Part of a small language model's weights: LayerNorm before each block.
Each number is 50 + 10 x the weight over its row's rms, rounded and kept within 0 to 99. Layers, rows and columns count from 0. The size before them is the row's rms in percent of the matrix's.

# layer 2 MLP down (transposed), 2048x512, rms 0.046, rows 630-684, columns 0-63
102:54 53 35 57 48 60 51 50 49 52 45 58 50 70 69 55 43 55 65 37 33 38 46 36 52 55 66 35 28 57 57 58 35 43 47 59 56 57 41 49 46 48 52 61 45 51 46 46 53 61 55 48 53 63 38 40 40 57 50 51 72 44 63 45
112:42 41 64 46 40 72 59 56 52 62 48 57 43 56 57 58 48 45 43 41 56 56 40 63 52 37 52 33 24 70 39 66 45 52 42 46 38 59 44 48 51 40 57 55 64 44 44 48 28 66 40 53 44 46 56 39 51 54 41 34 49 58 47 35
105:50 55 57 56 47 43 39 28 63 45 52 46 45 55 33 45 39 61 48 53 60 56 33 47 49 62 69 58 45 44 49 60 49 60 60 46 39 65 33 58 59 49 40 51 42 62 47 49 31 45 47 43 55 41 54 29 57 51 46 49 45 47 66 65
095:52 40 52 59 54 51 45 49 39 58 59 56 59 48 36 59 39 46 41 33 51 64 48 44 45 60 42 50 58 64 53 36 47 49 45 54 40 43 53 45 66 49 37 43 49 45 61 74 79 44 61 65 52 51 44 43 58 46 58 48 52 63 52 38
106:48 48 45 52 49 43 34 55 57 42 60 62 44 60 43 61 44 28 39 43 42 43 64 63 65 46 43 53 67 29 57 63 57 69 67 41 46 37 52 64 60 57 50 50 68 61 58 40 46 35 45 43 48 45 64 51 47 69 49 56 65 64 45 47
113:49 49 50 53 30 70 44 13 27 46 33 46 27 47 50 50 58 33 55 58 67 38 74 41 32 32 58 63 45 56 50 55 48 36 24 48 49 47 67 34 65 52 32 33 52 42 70 48 49 57 68 54 44 47 47 46 58 70 41 56 49 41 56 73
099:61 55 45 43 55 53 60 52 54 44 32 54 35 64 35 48 63 51 49 58 58 58 62 50 49 42 63 58 37 43 51 26 43 57 51 40 37 69 62 47 68 55 42 36 54 64 43 42 32 26 50 39 47 38 43 58 41 31 49 53 46 45 56 47
092:43 19 49 50 46 50 62 53 47 48 61 59 61 32 46 41 41 52 31 49 46 54 58 44 53 48 49 40 64 47 37 40 47 37 72 41 51 43 52 41 58 63 75 51 58 65 48 41 58 63 45 45 43 46 51 42 42 52 48 57 53 64 48 43
117:33 47 51 38 63 48 55 60 43 60 62 58 50 63 50 60 52 56 49 60 56 41 54 55 59 45 60 48 43 41 42 65 60 39 66 53 48 56 46 44 42 58 37 51 40 54 61 55 50 54 49 41 51 42 54 64 54 36 54 62 55 61 52 62
090:46 44 41 53 46 46 54 46 61 49 46 44 50 45 69 36 51 59 41 35 53 55 57 56 56 48 38 32 41 44 60 49 49 65 51 60 54 60 54 67 59 34 74 53 30 55 56 52 70 63 50 66 55 34 52 47 61 47 40 34 61 41 53 64
141:59 40 31 68 50 43 59 57 39 38 27 40 63 65 39 48 44 64 58 59 62 33 44 33 57 57 38 53 60 32 47 42 56 26 65 47 71 28 31 51 70 51 20 53 51 59 47 43 54 50 69 51 59 48 60 48 56 43 48 49 61 53 16 71
101:75 62 46 44 27 49 42 52 62 58 55 65 60 58 57 45 36 56 46 45 65 65 47 48 53 54 45 51 31 69 47 66 52 36 37 54 27 51 41 59 68 62 54 40 56 50 48 56 35 58 43 51 50 58 54 53 58 65 53 58 45 34 45 46
095:62 61 58 62 52 57 31 28 47 32 49 63 43 34 42 57 41 59 37 45 55 62 55 58 45 36 40 55 30 64 46 34 54 44 38 51 42 34 70 56 40 54 47 39 56 52 51 42 45 38 34 53 16 57 48 51 39 41 49 67 45 55 44 51
090:44 52 53 53 58 66 49 39 53 40 57 37 43 63 47 43 49 46 56 36 63 58 54 48 53 70 40 60 45 49 51 51 62 48 46 64 40 33 68 31 50 49 56 56 32 36 44 41 61 46 38 34 45 53 52 47 62 63 61 45 51 56 78 46
096:47 58 51 51 62 59 48 68 46 51 79 59 46 49 62 42 53 16 40 37 65 38 41 63 51 51 23 61 56 63 59 50 58 63 58 66 38 52 59 42 49 40 43 33 81 57 63 56 36 51 43 46 49 46 58 52 48 56 37 51 46 57 54 29
093:46 55 40 60 54 37 66 51 70 29 60 30 34 40 46 39 56 55 56 51 55 65 56 54 54 55 60 58 56 58 54 38 51 37 57 24 48 28 38 61 37 56 61 41 41 63 43 66 49 31 54 44 53 64 47 40 47 60 45 49 62 50 47 55
092:38 59 47 43 59 52 60 55 43 40 48 37 62 60 46 41 40 62 81 51 47 67 50 50 48 45 53 55 53 48 48 57 48 49 47 55 50 49 38 44 49 56 34 49 46 34 45 53 66 53 60 61 52 57 50 44 43 48 61 37 44 50 51 62
098:43 45 47 47 57 54 39 59 54 51 54 51 44 63 61 49 58 42 57 31 50 42 35 33 64 53 65 50 59 49 60 65 65 52 58 45 62 56 41 53 34 22 49 60 46 41 41 56 69 48 55 41 44 58 42 47 59 54 42 55 65 55 58 48
097:41 58 57 45 71 48 31 69 42 55 23 56 54 60 49 69 38 54 64 57 59 44 67 70 57 56 59 52 44 53 40 52 53 51 44 44 43 62 61 59 43 51 68 55 57 58 43 54 46 54 52 41 67 59 67 44 34 58 40 46 58 42 59 45
090:43 43 34 47 44 46 57 57 36 54 57 59 39 46 52 66 62 45 55 44 66 57 65 38 49 54 58 39 55 31 41 60 53 30 53 57 40 43 53 48 61 44 52 53 50 53 44 54 47 47 58 42 49 53 56 49 51 54 37 59 47 53 51 68
108:48 58 54 41 71 49 59 56 54 56 38 48 47 52 50 61 51 54 39 53 54 38 44 60 59 53 52 46 44 26 49 62 44 46 52 52 46 70 48 64 48 46 52 49 28 55 55 51 47 60 55 36 32 42 46 56 43 67 48 36 55 67 68 66
089:52 35 64 57 56 63 57 36 55 40 46 52 43 39 41 62 40 58 49 60 28 45 44 53 26 40 65 38 41 42 52 48 48 50 40 51 44 51 38 52 54 59 36 43 55 49 52 35 63 40 64 47 49 56 47 36 49 44 46 39 27 41 57 52
100:66 65 41 52 65 52 38 45 51 61 51 62 51 52 53 40 59 52 54 67 42 36 63 54 59 77 55 53 38 39 58 53 48 48 46 71 53 52 51 47 44 68 42 27 47 54 55 35 56 80 64 64 47 31 50 45 49 38 41 38 39 42 60 48
103:45 50 43 38 33 51 38 56 68 52 48 47 40 37 42 55 31 29 53 47 60 56 54 45 67 51 61 54 40 54 35 39 59 34 50 43 62 29 53 51 53 39 55 55 46 49 61 59 25 48 49 38 73 55 54 54 49 37 58 58 50 48 52 46
102:57 51 54 29 57 47 58 40 56 63 62 49 55 45 61 37 56 47 43 38 55 69 50 38 54 35 41 57 55 56 47 60 61 41 56 46 39 50 49 49 27 60 56 42 56 40 77 64 57 62 26 42 45 72 48 47 46 60 56 50 56 53 38 54
093:59 41 41 37 58 53 40 59 48 52 57 36 51 50 53 49 54 53 27 55 69 71 59 49 51 48 47 43 48 54 52 69 49 55 42 60 52 59 46 48 37 57 46 46 54 35 34 63 59 45 71 49 46 45 79 60 75 45 45 30 57 50 45 53
095:32 56 53 43 45 57 46 38 45 34 29 69 43 54 54 37 56 59 24 37 56 54 52 37 51 54 45 30 59 58 48 69 63 66 55 48 59 44 52 48 36 45 40 49 61 48 42 49 48 46 66 71 51 51 52 37 56 40 47 53 55 46 49 52
090:82 46 53 32 25 74 57 47 62 54 34 51 61 39 48 36 57 50 38 60 50 54 32 54 47 41 56 48 62 58 64 54 52 44 44 70 72 47 49 53 51 66 23 46 36 26 48 42 57 47 68 45 66 63 68 61 49 58 65 48 40 70 49 52
093:79 48 59 48 56 51 38 50 64 73 45 43 48 66 65 44 52 58 60 67 60 61 53 66 38 51 60 36 62 40 53 47 43 55 49 39 69 57 39 43 49 48 30 59 48 33 40 58 58 53 39 47 71 64 42 41 40 60 46 41 48 45 64 65
099:43 49 51 30 60 26 54 57 48 54 53 55 47 42 53 55 75 51 46 40 47 48 45 55 43 72 53 28 27 40 50 43 46 82 48 65 59 62 30 46 40 52 57 48 57 52 71 62 62 53 47 45 33 26 51 63 65 30 63 60 43 42 47 53
091:52 53 57 36 46 61 47 45 52 45 41 55 55 50 46 52 63 59 36 51 60 41 24 51 48 65 52 54 60 46 39 48 53 42 53 43 41 47 55 57 68 46 42 49 48 47 43 43 44 40 62 39 48 49 59 64 40 58 45 46 52 54 61 72
099:50 39 62 65 38 56 56 46 56 51 58 64 31 41 40 68 42 35 56 57 51 41 47 43 50 40 48 51 50 34 46 37 41 38 45 60 62 56 59 29 54 60 66 36 54 44 50 58 65 46 42 35 49 57 32 50 33 54 34 51 60 33 42 44
105:44 38 66 62 44 45 46 78 60 56 55 46 61 52 49 49 48 47 35 49 38 67 67 58 41 62 55 39 43 59 54 30 37 51 77 64 58 38 38 56 58 62 49 32 55 31 50 51 39 51 38 44 51 53 67 34 60 47 48 46 70 63 36 38
106:52 44 47 47 62 56 59 49 55 36 51 55 61 54 46 57 52 27 58 57 58 47 43 36 47 32 60 54 53 55 55 49 65 60 67 57 45 35 27 37 49 53 40 54 52 52 31 51 52 30 46 37 45 64 54 45 58 49 54 43 41 55 36 38
098:14 50 48 49 54 24 37 64 43 52 56 51 61 47 51 53 50 40 42 41 51 48 73 54 49 58 62 51 62 57 46 66 46 47 47 42 53 61 46 44 56 50 33 57 55 45 39 35 40 50 39 61 48 43 63 48 53 40 39 57 63 59 48 48
087:33 52 31 51 47 56 54 33 58 66 54 43 35 55 64 43 66 51 27 53 50 36 51 29 53 78 49 52 49 61 67 51 73 57 55 38 47 68 47 44 58 64 44 60 61 54 45 30 68 41 34 37 53 36 46 44 45 57 36 43 57 53 54 28
096:54 51 66 46 39 45 47 43 75 41 44 45 45 52 45 45 63 47 30 47 42 36 60 46 45 50 60 60 45 51 49 41 47 51 53 60 50 41 67 48 50 40 34 41 50 46 49 53 47 52 53 62 40 45 42 46 56 67 35 28 43 74 66 57
092:51 34 60 59 53 52 39 51 40 42 41 38 57 51 50 39 59 39 34 29 56 38 41 51 59 47 38 53 51 71 59 47 41 49 43 45 43 53 47 40 68 64 58 49 46 44 57 50 60 48 38 66 24 42 48 49 60 71 44 51 55 60 37 40
106:53 78 53 49 75 61 41 67 41 48 45 76 52 59 30 36 50 44 61 47 46 34 41 49 56 47 45 62 51 54 45 48 51 52 64 50 42 24 61 53 49 47 50 42 51 59 50 53 49 54 46 50 34 59 35 68 59 51 62 52 58 61 38 50
105:53 48 50 42 31 73 65 38 43 60 67 65 60 60 60 57 54 61 55 39 49 42 63 50 47 36 54 58 43 48 45 44 53 47 64 63 73 51 39 57 47 46 51 58 39 80 52 52 39 45 49 37 47 50 42 52 52 61 52 51 53 54 77 38
090:46 41 23 48 59 40 40 38 59 60 65 35 42 42 46 45 55 41 40 27 44 62 41 41 51 47 55 56 45 38 46 56 73 47 56 56 46 58 61 50 43 40 51 60 52 47 61 52 61 60 57 60 45 49 46 40 49 46 68 29 47 53 62 47
106:64 56 60 59 51 60 44 50 46 34 56 41 57 69 52 53 61 47 44 47 49 42 35 42 50 33 49 38 55 50 37 36 50 44 58 46 57 43 61 44 33 67 72 58 61 51 45 41 55 39 55 64 37 58 50 45 37 34 43 53 30 69 31 51
088:66 78 59 31 43 61 58 66 45 62 67 46 40 34 45 45 57 49 42 45 58 61 56 44 26 53 36 36 55 55 50 47 50 51 52 52 36 52 56 51 30 50 30 68 56 34 66 42 60 30 55 56 57 55 58 63 52 67 27 62 57 51 61 44
092:39 45 42 49 56 56 51 59 40 64 58 49 47 50 49 43 62 57 33 51 66 47 40 60 36 39 59 42 47 61 53 54 44 52 45 57 68 49 67 40 40 51 52 52 44 32 54 65 53 58 40 66 18 39 42 58 34 44 53 48 55 46 34 52
110:35 38 49 69 44 46 51 72 50 44 24 34 59 59 42 55 63 57 45 46 39 45 57 43 71 46 36 53 61 48 71 40 38 37 79 46 46 45 33 50 63 36 48 59 35 65 42 53 55 54 63 51 60 45 62 61 41 47 67 57 57 40 43 35
091:49 52 54 53 57 40 51 36 59 50 40 55 54 53 36 60 66 55 53 41 39 38 30 61 45 33 69 46 47 68 52 49 46 43 41 51 61 54 40 59 59 52 57 47 45 35 67 65 47 44 55 49 55 32 54 57 35 73 45 49 41 41 50 47
089:56 48 55 37 69 45 54 53 61 49 67 47 59 51 51 56 43 50 31 39 79 26 44 53 26 54 53 49 36 43 44 59 45 45 61 49 63 36 31 53 53 61 52 42 37 46 53 41 59 50 34 56 69 35 45 43 58 65 56 55 47 59 40 49
101:53 49 46 42 45 47 49 39 50 48 62 62 62 53 60 48 47 46 72 34 65 43 54 59 65 58 50 46 49 54 36 68 58 48 69 57 58 58 46 54 65 48 55 47 74 54 47 58 42 53 55 42 29 61 70 43 64 47 61 42 47 51 46 45
101:51 68 39 43 50 38 50 46 48 48 58 39 59 68 62 44 44 73 57 40 62 57 45 41 70 71 52 69 43 34 63 63 33 41 57 33 45 43 58 56 53 50 50 62 47 44 60 49 47 56 40 46 54 48 67 58 67 54 44 42 57 70 45 56
097:52 54 62 73 58 38 56 38 35 41 56 49 54 34 42 52 50 40 33 21 25 54 55 42 45 45 50 50 41 58 52 49 29 47 29 53 64 45 65 52 55 46 52 36 46 43 47 40 54 42 43 38 26 39 52 55 46 62 57 42 43 62 44 47
094:55 42 61 49 55 66 49 27 53 46 64 51 52 48 49 55 54 45 56 33 50 71 27 44 36 61 63 46 50 67 39 57 46 53 33 63 45 60 52 48 46 60 52 52 49 48 43 62 61 49 48 52 61 50 52 36 48 39 59 50 47 51 40 62
098:35 60 60 56 30 51 50 51 44 54 68 49 47 49 50 32 59 59 47 60 63 47 62 51 51 51 50 43 45 43 44 36 46 43 51 53 43 52 71 53 46 47 70 63 56 53 46 52 58 44 53 34 47 58 37 58 45 59 54 43 45 60 53 43
093:42 52 63 55 54 36 56 54 43 54 34 57 44 56 47 46 39 35 59 37 42 49 57 52 46 65 45 40 43 59 49 58 34 40 59 55 54 47 56 50 48 51 51 41 45 27 52 48 48 60 60 66 57 27 55 60 60 42 54 50 56 56 50 54
099:42 48 57 45 59 40 37 50 39 46 59 26 36 46 60 49 53 37 53 45 70 53 69 55 48 41 39 46 48 56 48 64 51 52 58 61 55 58 54 29 47 41 32 55 43 44 50 39 49 29 66 42 38 60 62 51 61 50 48 54 58 40 51 60
113:60 47 67 60 57 48 34 73 60 44 52 42 58 45 38 61 49 34 53 47 75 44 41 55 27 51 47 63 57 47 67 35 51 51 59 51 41 42 46 51 57 46 26 41 55 39 43 51 49 42 52 44 44 59 64 31 51 61 65 56 45 55 62 36
# layer 2 MLP up, 2048x512, rms 0.0519, rows 631-684, columns 0-63
098:56 37 54 41 58 57 53 47 42 42 32 49 51 30 53 62 40 60 21 58 44 72 45 46 48 56 41 71 55 84 55 51 37 61 62 38 32 46 23 55 59 57 55 58 41 48 35 67 47 49 59 28 62 50 59 64 53 50 54 52 52 48 56 69
102:54 59 46 43 51 59 55 51 47 50 47 60 45 56 32 35 35 41 60 48 48 39 36 33 48 48 74 47 50 35 31 68 53 49 51 45 38 42 52 48 45 39 49 52 55 57 49 47 60 55 52 46 67 52 48 33 43 62 52 40 54 49 54 45
094:56 54 54 47 49 49 39 60 28 48 49 57 57 57 57 54 46 53 50 65 48 61 38 70 62 37 50 50 40 32 49 57 60 46 67 28 51 50 58 57 38 44 60 78 52 61 36 41 42 51 45 61 57 50 51 49 49 43 41 39 60 50 57 68
095:63 49 57 67 57 52 49 53 57 44 38 58 37 58 41 44 47 41 61 63 62 80 40 66 42 52 56 47 48 66 46 57 51 40 58 44 59 42 26 65 36 51 51 48 41 47 61 49 45 25 53 41 58 56 61 61 43 48 41 43 37 56 41 54
114:47 62 51 38 61 34 70 39 65 40 66 48 55 52 61 71 40 49 48 44 50 41 45 58 39 66 47 38 41 40 46 35 55 45 51 59 57 49 52 48 42 36 50 42 39 34 36 39 49 42 55 46 50 51 58 52 72 52 52 58 32 61 52 41
095:46 41 43 51 36 50 49 53 42 50 51 34 36 46 57 50 71 48 45 51 45 39 55 54 55 48 42 61 58 72 49 57 59 50 48 64 45 65 63 63 52 64 63 49 39 47 58 55 56 41 57 47 57 45 61 36 51 66 46 41 50 58 40 60
097:47 58 44 48 45 55 44 58 50 42 42 43 50 64 48 48 51 33 52 56 43 48 69 63 63 56 48 52 42 55 42 31 60 57 47 44 52 45 49 57 34 38 59 40 55 51 47 64 58 45 43 70 46 53 67 52 51 49 46 39 59 64 63 61
103:56 56 39 56 35 38 37 31 35 50 22 43 55 53 44 36 38 41 53 51 52 51 46 43 39 59 62 52 50 44 52 51 35 50 54 53 70 43 52 40 50 54 56 46 55 26 71 31 45 60 42 35 45 51 57 48 58 63 52 55 39 55 66 45
096:46 39 61 71 54 64 60 41 49 32 48 44 63 65 59 66 47 54 36 42 66 50 39 53 64 62 52 62 30 37 51 51 51 68 65 59 49 53 60 40 53 46 58 59 49 69 54 45 38 49 42 53 38 72 53 33 32 64 60 50 46 30 41 47
124:43 33 52 50 60 47 47 52 52 64 54 42 52 42 67 62 49 68 53 42 58 73 50 55 48 49 52 50 50 42 62 63 61 36 32 57 55 50 41 48 58 44 45 55 47 48 64 77 60 41 54 77 38 55 43 47 42 48 51 39 64 65 38 44
107:76 49 48 52 65 41 49 69 56 49 42 44 51 53 45 35 70 60 33 51 57 59 44 72 50 58 39 49 42 60 54 51 44 49 49 41 44 49 64 53 49 52 47 61 58 53 30 47 55 35 36 37 39 27 56 54 39 62 47 60 45 43 43 54
104:56 42 35 46 52 63 47 50 50 45 52 47 51 34 46 39 48 50 50 39 64 42 42 75 50 54 41 52 50 37 55 52 53 43 32 44 53 49 37 65 57 47 25 50 45 65 68 68 55 59 53 54 67 37 34 51 55 53 66 28 67 61 54 45
100:53 37 51 66 38 57 51 43 49 52 56 48 50 54 44 62 57 46 48 55 42 57 36 47 47 47 37 37 61 60 49 54 55 66 69 50 56 59 49 70 41 60 54 40 72 55 36 51 40 54 65 49 55 52 57 63 42 53 63 64 58 49 45 58
098:52 70 61 54 49 68 43 52 43 63 53 45 57 29 48 52 33 75 44 32 38 52 36 39 54 54 46 46 73 55 51 41 59 62 53 51 62 48 46 52 55 52 49 50 45 55 47 58 48 61 57 44 51 47 56 49 54 47 57 51 41 31 62 64
093:56 49 42 36 43 68 57 49 59 50 53 51 57 58 42 52 45 43 56 58 53 43 53 45 45 45 66 49 41 39 59 58 60 52 49 44 66 65 56 52 31 47 62 74 52 43 45 53 43 58 47 50 61 58 51 55 47 58 74 64 59 49 38 49
096:45 66 71 65 55 80 36 46 55 56 42 61 50 54 39 63 21 53 48 36 60 46 57 45 45 27 54 46 53 58 54 43 49 62 41 63 65 58 64 47 53 62 50 36 49 48 68 50 52 52 59 28 34 51 56 38 41 64 47 54 75 54 35 55
091:75 33 30 57 49 47 53 52 39 49 46 47 32 63 66 48 44 49 47 42 55 57 45 35 51 46 54 61 21 42 38 58 45 41 64 44 44 29 51 57 63 51 62 58 44 63 59 48 41 41 44 50 46 48 43 45 55 40 53 36 50 49 35 38
089:43 40 36 52 42 50 41 42 32 54 54 50 40 55 29 49 44 55 60 58 53 35 47 40 43 56 62 53 53 55 60 52 48 40 35 42 50 34 60 54 66 36 45 38 42 53 55 45 56 52 55 61 37 34 50 54 62 55 51 50 40 39 63 52
111:55 37 58 51 53 44 55 39 58 49 55 61 49 45 36 56 49 32 32 44 44 27 49 49 45 51 53 63 59 54 40 33 58 69 51 55 29 54 43 45 60 51 72 48 39 69 60 45 54 60 55 52 54 26 59 31 37 56 61 75 61 55 43 41
117:60 64 67 44 52 55 63 46 52 53 47 34 48 57 51 54 70 46 48 40 37 37 58 66 31 62 34 50 70 39 48 57 60 59 55 53 46 49 36 49 38 46 71 42 46 38 50 45 43 56 53 54 46 46 60 40 40 58 41 31 51 52 49 52
097:60 57 38 62 57 48 50 58 46 55 58 51 70 64 59 43 59 55 47 43 52 55 48 42 50 37 36 53 46 58 59 44 29 28 61 47 73 55 68 41 62 60 40 44 53 56 50 41 40 74 52 71 49 37 61 54 62 66 58 23 43 51 43 47
108:73 46 65 37 55 64 44 62 39 47 51 46 52 46 39 60 46 34 50 48 51 54 49 45 46 42 60 66 59 46 46 49 58 56 58 52 47 63 30 46 38 50 46 73 52 38 53 54 59 52 57 46 48 42 43 39 24 40 50 41 39 53 46 50
098:55 33 46 52 46 38 38 43 48 61 77 50 50 41 62 50 30 62 50 58 54 59 55 60 57 49 67 42 44 53 51 77 60 39 49 56 47 54 46 73 51 58 67 49 55 77 52 43 57 69 61 38 58 42 47 55 70 52 53 57 48 64 68 62
107:59 54 49 43 55 41 47 22 49 44 52 39 70 55 35 44 61 42 55 50 50 53 53 51 63 49 64 51 52 50 50 51 39 47 45 44 50 32 55 42 50 44 62 47 56 61 37 34 28 40 45 43 63 54 40 64 63 53 38 51 35 39 24 66
093:49 56 38 60 55 36 41 49 46 34 48 47 62 44 76 40 51 55 58 53 60 47 46 50 62 54 49 33 51 62 47 53 56 51 61 43 42 54 49 46 61 50 39 55 30 53 44 48 35 44 72 60 60 67 40 42 56 49 36 59 54 42 36 55
095:49 41 58 47 44 71 37 55 58 54 61 48 54 56 30 48 55 47 64 49 26 60 46 51 42 45 50 40 49 71 52 26 46 38 53 32 48 46 50 55 54 62 61 61 53 50 37 41 50 37 46 31 59 66 51 48 46 53 28 50 28 44 30 44
107:47 66 42 68 47 42 56 53 50 53 18 67 55 58 58 49 53 59 68 41 52 59 80 51 51 66 79 39 44 46 43 52 46 58 58 70 48 48 60 52 46 35 27 61 62 58 44 31 61 49 63 44 42 56 42 47 43 58 52 51 51 29 39 57
103:47 45 46 34 39 57 50 34 54 43 36 48 44 39 60 61 52 71 52 40 62 72 41 56 37 53 46 63 58 53 67 58 59 55 47 41 26 58 63 60 41 32 49 43 46 45 62 47 40 56 46 45 41 56 53 70 61 45 46 69 48 64 42 46
103:48 48 57 60 32 46 46 44 47 46 60 47 62 66 57 76 67 57 56 48 37 51 55 62 62 43 48 38 58 34 52 46 59 48 56 37 47 45 58 39 45 52 42 39 35 50 64 54 49 33 46 50 38 44 48 52 59 42 59 51 53 50 38 27
096:45 38 50 68 32 40 46 54 71 52 64 62 57 43 67 32 39 41 62 43 22 48 56 59 57 65 49 49 43 72 54 40 65 66 55 38 49 44 49 55 36 48 50 37 62 60 48 52 49 57 53 65 52 49 53 42 47 40 59 49 48 50 46 51
096:46 36 38 56 57 53 40 55 43 60 39 61 62 53 57 51 36 51 53 56 57 50 44 55 42 50 48 50 42 58 57 59 36 50 46 54 58 31 63 64 51 31 51 44 50 54 47 37 58 61 55 48 47 63 52 67 44 51 49 43 62 65 63 54
094:46 50 47 59 51 46 59 47 60 41 55 36 34 61 51 42 48 66 67 47 51 49 53 61 49 47 44 32 39 43 65 39 61 39 65 63 33 48 47 49 72 49 57 57 58 35 48 59 50 51 34 41 77 37 60 52 52 39 36 56 48 51 57 54
097:56 48 54 50 43 79 47 68 42 46 50 41 29 46 56 45 44 55 56 39 76 61 48 52 40 51 62 51 54 52 39 40 42 32 46 58 57 48 32 50 47 67 64 40 37 43 42 39 42 46 41 45 57 43 55 38 58 37 39 30 60 58 42 59
108:64 39 45 49 65 46 64 51 45 50 50 37 70 47 72 53 52 52 53 54 55 34 46 52 45 41 39 44 51 37 49 58 47 41 56 68 36 54 53 50 65 43 32 40 42 64 58 46 39 40 43 62 41 53 53 61 42 44 56 50 59 54 59 41
096:30 53 34 65 58 44 53 55 59 61 41 52 73 55 63 67 59 68 53 29 43 59 52 51 53 42 44 52 50 39 25 47 49 48 51 52 57 69 48 44 44 44 46 44 64 58 53 54 44 59 55 45 37 37 50 48 65 50 30 50 50 48 41 62
098:41 53 58 53 56 46 50 54 49 59 59 44 48 52 53 38 61 63 38 34 32 50 50 47 55 47 52 47 44 67 60 65 49 51 42 55 52 58 51 42 68 45 41 24 60 47 32 66 41 72 42 56 62 57 51 49 42 43 47 60 84 49 38 73
104:60 61 36 26 54 58 51 38 34 66 37 48 41 65 43 42 50 53 56 63 46 55 52 59 72 36 52 57 57 58 56 54 47 78 49 50 57 33 55 35 60 51 49 55 58 45 52 24 50 58 36 45 35 64 36 54 34 54 49 48 64 44 49 35
109:58 47 44 64 69 48 56 68 42 43 57 45 37 59 45 58 43 39 38 55 52 54 59 54 53 51 50 30 51 51 60 29 44 45 32 35 48 39 63 56 60 45 50 52 62 50 41 48 33 43 40 47 56 60 53 49 43 47 53 44 43 64 44 65
099:51 45 35 36 18 60 56 61 47 29 44 65 43 54 67 40 41 45 52 48 55 50 53 54 63 59 56 35 49 34 25 61 62 38 47 27 47 72 50 40 42 42 41 60 54 62 54 49 52 51 57 38 48 50 55 75 47 41 62 28 58 54 46 39
105:34 41 45 27 49 53 57 42 77 47 61 56 47 54 54 56 49 54 57 66 55 40 54 60 46 55 50 39 53 49 47 39 51 48 51 64 45 40 45 47 66 62 56 51 43 52 58 33 36 64 51 31 57 51 74 53 57 53 42 58 57 59 58 48
102:62 62 50 48 24 49 57 46 42 51 33 48 46 59 56 44 46 65 41 32 58 51 48 45 38 49 38 33 58 55 74 61 31 56 61 68 49 51 29 40 52 44 58 45 43 47 41 53 54 56 34 37 72 49 55 39 39 55 59 64 47 63 30 44
096:48 31 68 61 58 51 53 59 71 57 55 47 38 45 55 48 43 58 43 42 40 22 41 37 43 46 63 43 37 55 50 55 52 37 63 49 34 48 42 67 34 53 48 42 49 45 60 59 52 39 63 56 64 42 42 47 64 49 42 39 69 49 51 47
100:59 75 45 42 49 38 61 37 55 66 44 54 47 70 50 63 59 61 91 42 44 61 59 65 50 28 60 51 48 27 32 40 38 63 54 61 43 43 33 63 60 47 53 59 36 45 45 52 43 54 45 50 47 51 60 44 37 49 47 54 68 58 56 45
083:47 63 59 47 59 63 40 55 56 56 62 50 35 66 44 58 37 38 30 43 51 52 40 33 55 50 55 42 51 63 53 72 51 61 09 66 49 55 52 64 36 35 44 54 39 55 47 59 54 43 42 39 45 69 43 41 70 57 13 29 50 32 46 46
098:48 49 50 51 61 48 58 29 49 59 44 58 69 56 56 40 55 38 40 49 59 48 64 44 61 58 42 45 49 50 40 61 58 59 65 72 52 47 52 42 44 51 59 45 33 44 52 61 54 50 49 61 50 46 54 51 36 42 47 63 64 61 48 40
097:60 45 64 68 37 48 20 53 46 34 48 58 46 37 49 43 31 32 64 68 39 52 65 55 54 64 60 58 32 58 56 37 43 56 41 64 44 64 54 61 61 56 47 35 60 37 54 53 58 52 42 48 64 38 59 50 71 43 39 47 61 36 43 46
096:48 59 52 58 58 49 74 36 43 61 48 62 43 43 52 60 57 54 67 59 74 51 61 53 68 63 50 40 64 45 39 47 64 58 69 60 38 52 38 45 36 35 36 69 37 51 44 46 44 33 60 46 68 30 45 67 54 54 50 63 60 43 43 67
109:56 58 53 48 54 51 59 77 48 36 56 65 42 65 60 54 56 37 57 46 54 33 49 75 43 47 61 55 39 55 66 59 64 55 53 46 66 48 48 49 65 46 28 46 64 70 59 45 64 67 45 62 53 42 53 49 53 26 65 46 45 52 53 44
099:56 46 42 49 61 62 45 45 47 43 52 37 51 53 34 64 37 47 35 57 49 41 52 66 43 61 64 39 41 43 71 46 43 47 66 20 45 55 53 69 53 49 52 49 43 57 52 52 42 65 48 62 55 62 42 49 61 48 60 64 80 44 32 56
095:54 55 56 49 41 58 47 56 44 46 34 56 61 53 42 48 53 60 35 60 43 58 49 66 55 44 35 44 51 47 53 56 50 50 52 42 64 58 43 56 42 48 49 42 48 39 46 45 51 47 62 77 36 65 55 54 29 55 50 48 66 53 36 40
105:56 59 56 52 40 45 67 41 54 56 49 44 48 55 43 36 60 53 59 50 56 59 52 34 46 53 32 40 43 58 62 54 41 46 45 50 54 57 44 51 55 39 54 40 34 55 36 60 51 44 42 32 42 46 41 68 64 52 46 44 73 49 46 64
103:61 65 43 56 63 44 46 39 33 50 67 75 46 71 57 59 55 40 55 36 47 44 36 69 58 60 46 43 58 46 37 47 54 56 39 63 45 47 41 54 40 46 57 54 36 47 49 46 30 49 60 56 61 34 41 45 45 40 60 51 37 50 63 66
101:38 46 55 47 60 57 58 47 51 51 49 58 21 61 52 59 39 50 61 51 41 55 63 44 58 47 61 49 59 38 46 63 27 46 46 64 34 55 49 47 60 56 64 48 51 28 48 53 50 45 44 36 46 51 57 69 41 53 58 44 41 41 54 56
096:50 48 51 63 41 55 47 50 49 61 62 66 50 47 57 62 58 45 42 51 65 59 72 40 46 49 51 42 47 43 60 32 79 64 42 65 52 56 66 55 45 56 55 39 45 50 58 60 42 44 56 38 44 59 58 51 30 40 50 80 48 61 48 38